From a checkpoint of a small transformer trained on Wikipedia.
Size: 16 layers, 4 heads of 32, MLP 512 squared ReLU, vocabulary 4096, 4.07M parameters.
Each number is 128 + 32 x the weight over the matrix's rms, rounded and kept within 0 to 255. Layers, rows and columns count from 0. Numbers have three digits each.

# up: layer 8 MLP up, 512x128, rms 0.154, rows 469-511, columns 0-63
# down: layer 8 MLP down (transposed), 512x128, rms 0.0757, rows 469-511, columns 0-63
up469:090133126120142099130133102112149151156174153134121164117097137131074145133149112056141105116105137069147137150132146111174151177160130154134092136092149105141092149148112134139120126133165114
down469:166100180144113129104113155114143138148142124097110142121125097122112112117154123120161105150157123144132144118135073126089158110100087119127165146113139135095114099127149092124140087167089103
up470:055145131148099133125149125175100177117091108131117113139032139125141167169174161137110167111066109172077126175078137182129073158091137154107114129103162106168131054131096214136083166122113139
down470:155139113114151102092157106098091101158159161142132134113115174100161161154110076137071156123102074130180110131176101112175101120125138120136098172113129106122116136170162111145160114191146121
up471:145162150156163140080187112115128142161172119130115098143127123087148054165159130190128149132136176154128130073136115164211116148139112149102119169110157204085188187119147112121117139092158106
down471:132144118164096093083142167122152191134165135144144155136126112103086175137120161121165128122118122185067124222129161106103099106076140036168153135112136111077103119127097156146161115113182148
up472:193093087079101137102154186092123127140211144125158140122094123195181042187099208052100137112119104170082115075108080079158091200129088075150104142129183120100133114193153166119120124184149130
down472:159095221134121117106140098109135148153091108123110132080075201076206153097153022116111112177150122123154151125091107153124073133102058127098225143199135130084127069129109156135126121085147098
up473:143141137106141137088151091062094094147088149121116103108100204141098155079077152136122168089131101125120165158140122110118095144157078106052159174117158120116142032191150156072185154156105123
down473:137119133115097139146141092136124193118154128149117133203139071157171058079133115135123079090181125156161125187115157143097140121184132153147106089095171144126081100108066075143092107169110088
up474:121147157165135130098123164126166164137183120122102126134124078163140110150133183158098148094148075200094094110116181119078097070099163069164117130153121165159123099104113137116165160130114144
down474:137067162098080142187114129103143135144109113139147147133104137111177139121099091120159133084102110116142147102100160114105169126130120100140167131113162136081104146167104101152163124129146108
up475:117089108140115148156142167116146075119167137071194096107156116154138205136098116142129088114103160143090066106122111125159099151106186069156128145140115115141142143070130136165135127145092121
down475:119148150151076160107152070167156129158103123149129147146144144090072158136167108167145117145112110147096150150145102173138063132149110119122136080136147112172122188114119137110205109127120131
up476:184096155126147144113098120164177120173166113126079108130115136032117148142129124090105111173147124074147144066104147081168128121073091063133105169103175148165118153076167087124120184068070151
down476:186139120138086156126213168148091141115150099144187122157192143106100116104102127101132173116129152142085148095144172140112187183119114066104172185082121160005198088187070123180134079150145099
up477:113200109207159107109225120173071194132079125162088149118078122095078171151096153154120182117134098164146134131163145133133223143088082117097096163130123081173167183067197151088192132081067081
down477:171076072082077118135138101146173097117113165101165134155145133100146102130153139059161085109140134066122103179110151194117128194119153125169116151124073137057100111168123110142139162158126123
up478:152148128139122125117177127127101137154125114064118108124113130160094103124093156121111117129121127122122151167144099139133103064114076101115161140170133168125125163189149100115138147154096147
down478:153109161068148135102131111162082123168117074164153193101119166154124096120075137151123166101075150121161112097119135167145121133106125143128126160092129143157100117146141172111086144052099135
up479:085144124142085116027139137110084184150104101128169141142130178093177099118109160167135111174147102126120104101177130162129090198132148105120023129020165114155150137153140150156153186142184085
down479:172089194189135151159086089042095089111183163130103143113052170130145122125155118183176069087057093157126134139091167144086097147107055053123056137095099153156153167169143135170129136199164117
up480:144145119134147131135127133119130120116125104119134157130108135109123127120125128140132134102145156133110113119120112115120148135124143109113133104130164134147115137116134129099141114152125114
down480:139138145116122097106142132136106119122133137127109119131127118143121146148110130132120131108133152128119121126131115131141126144120159137132133117143131121134124130118116141134103131147160137
up481:106141130132150107069149109124154135136067169096129110139117122095103134101173116120144078154145148145169132060127114094147106128102120147110101102126213135142164149093129173144154161134090187
down481:139169152139128129143133148118148128164167135120101127107105095122112147155133169154100151095163080127118088097156150094182144234072060128117104194120163051146086142088120062158114156126154129
up482:136111145146234091127135083094105136216077151168106117209097139166164154121102184061089156111197105146080157143182106138153146107109078143085090027164110142153163157042101114074148102138143088
down482:102134133089147052158133051218102105178028116181023183164041199158071127101095160188129061111146093081126073112132080126140167161187100135116061088136106141139118185086113098151162133203121098
up483:109100094109075155123061134133139154145186071182150089120137123146171170106099098123125116084119095085117080114178176169156100126158159149115138153068115121091135130122131128159142081123091078
down483:125092130144138043052146155142114058082137199096143191142104120114149172104161136096183159108190151195138091157135127137197137087094097114123176133068139100191087107099145102130114170085189148
up484:109115132108138099155064144092171138162138105176198185098183180102121111097135177130120127136122131109111088180067087111149128141127073118080141144161182089163179159139147127122147124111107149
down484:102141071072084124126022154144142141182151118148163187127085124148105166160115137077103102082166090181179090173167161169135125140152109115096170062155094146165169087115121069183150090147122102
up485:115141127099133148134149116173155142132121155126084135102135140106054167131134092091169131125132052153151095078098112147113108133083091171101143183142152154104123107187144150044173191117137125
down485:129103112134093110153142111130117093102192158171156113134172124157159125115120089140143142188122136121120157139208123123121096135086128191102171147083079169125110125100129094131110105133131082
up486:122104101092215130133193105158082131159114140199042106130123121140117096135107167195116073112125085137147132062168119105133046130089110123125157173191147139142145101116063198100135164158074076
down486:118175143088157122114109141119100204182129144120109162160114059122111118132159081098092150096146150085134134169112100147133093118094146115081182104111141169090163076159172104134104152096155128
up487:159131099125113114124139103131098058132165123134123106168189135099118110116120099103129194129141150115097157138139156101149115124162104099151148139192109191141096155174095207112174096123136154
down487:115195145102148148118156120171127097102109123113128098142134136114119111146122132146112159122142158096142135162163065152115126102089139122155140118064114091082108127126154143120062148054188163
up488:031132139066096091147160138152138177162120084109126091150128100112068144098222062143103108123083081179107076075185149149080176142146130117192049087101129104124166138185127145160150170140161137
down488:091118143142168121155134140093096171162153104139177137080099176137089134142095150157135110126101128091086146035128100184091178130140026179116114154159037169123133134162153101146190045149115107
up489:074130103120157180087117220124126121102095120036068161199130149148152077093119133133040065131097137116144178123148070137134107174103125115164184151142184106133136121195039149075077161063060118
down489:110145140171100093118238115132150079115084094144182160232081122159049134144120112117168121139112166153156141122202066110063063236255105108079127111173109209187075153093120159110111123136139116
up490:157107136119147136123119088135096107111118189136082161141148121139135182123139113167148098088202102109131128141088125137113154128061095079115082127141146090157154087134133187149212106141105141
down490:158145189133101098141112169066101142146163105104173116136134131117123114117157083164077133146150100141118178113157106104096126137094124119136125124114155124119067104163124074154132150165076090
up491:133105160104087068178162129123057060113130106175138114192152114148154113139099127031136122137117167157103158099176061195080085149078170078089131119192144158141124130120161113163122195094180092
down491:166161131123125174145111158116087200155114145098120203120115088166128110101203104174131121193079124154156122099051162150083195111017147082141072116133118135145074171056133134154141121183123191
up492:128116127156105093190171150098068103087151120131117130138115176138119181139151096222156164112125146155125058140119077119164122150109104165096126184156133144155114161146097184154204114117153092
down492:140104145193121134189105100220188057182046101137144149074127111143118146197149093024110140108097108099122120136101110071106137111108117125129124119142124181072112108133128127046148118163099108
up493:179066140079148128098134129155171111113172096122126147114089112135133125099126146115171101131129131194124110121208135106093103103142128064078093135172110130138108099129119138154134154096172136
down493:135165126161098165117142161164141129143128120127144075164169141104122099127146174122108179126140123112089115110081107089116141097173163133101107165126152137117203154133147125114162173111116160
up494:135079120085092167098158141157096101122088182107123138127075068126132083151108149091176082121135148099150168129076100174144111171149134125157157011151132100094134166113138179109145107156148145
down494:081233115115088145139122120128123178133157190109094098119130136135138153108135118137030170079151124164101148110160106169148133105084128170103098137115091127105057108171083072153140139173126162
up495:134221114090149143102114074065096140200084133126087180140121107128110094150124159179141150108178154083122179168137156128163104139096139173059194102145150129192094129055110126072129117147144169
down495:121164167128120155160165075093183113168182143148158132062112113123103136120140127212141120179086116092066133115100160152147151055081095128114115063160166115192131129079162121160111093144104104
up496:107104126142178151172045096117111134116152134137168054204160130110158102148171179144152128044124171115054092123095148133203131139182174116139068106108165033163137155080141134154149185136137077
down496:121142173084137146098137101167109045160162146119128188078180095103120043122127128174120086139159092158146207144106105088140137172153111140156158139107142155177155113098132080215159135143065042
up497:116121153152137100140153111108116096109122159094172097189117161120145104125182150133079181125139191084140143134098127113100141147167120119091059118087136156161118148163156173122102166124130082
down497:098102148117170141123160182109076131131114107135114140087154115151187151129083154127112132091128151116124182093106116089127170151132136100140080121121138148117150089129087178114133107078119083
up498:151183096076108183140164161080141120144123112169111161113124105104178116176153111150133111135128154128113094136099160105146190160119177167088132107121134090108130168139141130123111162111116123
down498:080136169136140143177126144142155130158164166130166125175082171159137144122138100120146094132103081147103124088124099145107116161083093091191132103165169133084124116151057137141102185144117112
up499:187165080164127135109111097143116158116150180108107148163179179058147127136091125073158208089095111143102127121118163107172182078130159071106118129121114148110169119112146143133162092091094151
down499:137147194119152103149076186048149096074105101135121121127112147161075117139135139158128167091097090091123139136101136115111112114121040125126095079203056105171126106100094124092164205087113109
up500:117110132136168133143193147089179121108120107171072147134143169118071128016066110153111137105072115096127094132177152120106164106176058077167118101114117130133146120133137075125115123138115121
down500:116135083086125106135123126067135117106190162099083081084136068111165123174144129122131110104160102167171157153146116157134114166144153157115136136109110107133124160175131163116159115140127099
up501:086084071133107146095118147141109164084088111156123125149111098134164100107126085169155158120126113131087169140172125168045125136137088176049144141176133246128144192063071145162171097130100125
down501:100139135173116114131118113109129193111126131142172098096168105161131162092186120125093099132140126186201109141080107135155051138132193068128165099057148104137065106155178124067099063138131119
up502:158161114097106171105167098122134162114102152145148126149082144123107116097114130127144170134103116133086142130149091095116150106150112092111157105089118171135115068182125102123157172124141166
down502:136110148136103095113137129127159181168105104109144142111179124107107121156042096163108140175149126142140151081137112130152101120087164139090124180087123185153100098124132157130124159109110144
up503:085116128112142039142085068090099116074123091119107100098135128153126183123100166145140140114151143092122120128133161122179146112167040122154099136187123144104143190168095121096116152133111157
down503:097213110135096138119134156088114170165146176100093070117129076153204116119130121087093178101159142114155156099101112131124126133179162150122161116148134067096109122121108087135116111133111123
up504:071160159193177110144146177138146137201161124166151107127109166087160171100241103162120089106106107117137191147088062106125172066136130133140132102177092142166149189128159118122133157113118094
down504:035106138159112155140135141094181170191146172161097098122122089187128200132163174080116100139141071082155111118148132127100137154150147151090157176137124134155138183110168131090177133151069058
up505:103086108121115104190109099128178145128134054149109126099099120126079107109117152149019092060093145178148089073164137133150146123148073100125178080131202129146164147148123159242158052079089122
down505:109100180137106141103157113158124092111123129116172191201142114113132114109050075121091143089141164125194115143179085101159104157057114119164158160076127177153094116048132127087086083177117147
up506:157164089163145161079118131162148061150127089113118143178099123160160130108100122173181115095141217127149146185110102156083153120137133110117094096097183154151172132107081145169143141083154159
down506:115119129074160158169173110120093175095101091077140145114146126098117160131117165104118132151134103169184073121140083121118102121132193166083139158056092110080148152166100133112161109140125171
up507:089141123108094134132110134106128144162158099166115128107140194127086172042093123122136186091067174127100149109174166072124179159130188140138112120133136088102089153174135141088151100149113175
down507:151162089102104065127101160120209143145216112155084110113135098091122209100098166137085148116123112141185156119132136135150179035183101100100113126119101130159135087145136126142156110159105110
up508:116166115093126139141110172129080107107155151139116112110135117147127170104134136129130154105162074188080097070152168159142090186138126150176159133078153094158126045119111128073175125171130159
down508:172105132125146133092143083071148079114060096137103062132139147139175090109166082140192059094116108119116079151140100101110157105044129115111132156133108145072156102164123170170173114090106158
up509:129150095106072106094101134070157085173159137125178153114099180127100120142165130116167105091143152128125111099126113110133144094164141064185116112090148113152137125051119127128139127146098126
down509:148117098114090129142126178091181189134134127174152246148112117136110125122133170111140106117135049133141160129119131136149117084071144059130129124130172132161154108153101120119057189020101124
up510:104041106167143091104113110140164143107125147090104131187093117144129114154149130128157084165162047064139160081162128102148133120137126117149144078117143149157132140152134155142139121112173169
down510:153160147079062106110108136126136145166136128063145108104114117159158159144174123108111180105094142163176090129124111092121145172144150110083135123092096150155115137123144125122085130129132170
up511:135082131110113183216035124106099134089212101099153124162139098164068074129139166136106091087115189194140120121072111186154130178118119137164077136153138138092134192059171139153196146081127065
down511:118111142100160167105139112084153127180144106168081145133089158110159155140110147128115097188116157136072208176133185086150166121127101109107126107124067116140118151133135162096061121138121072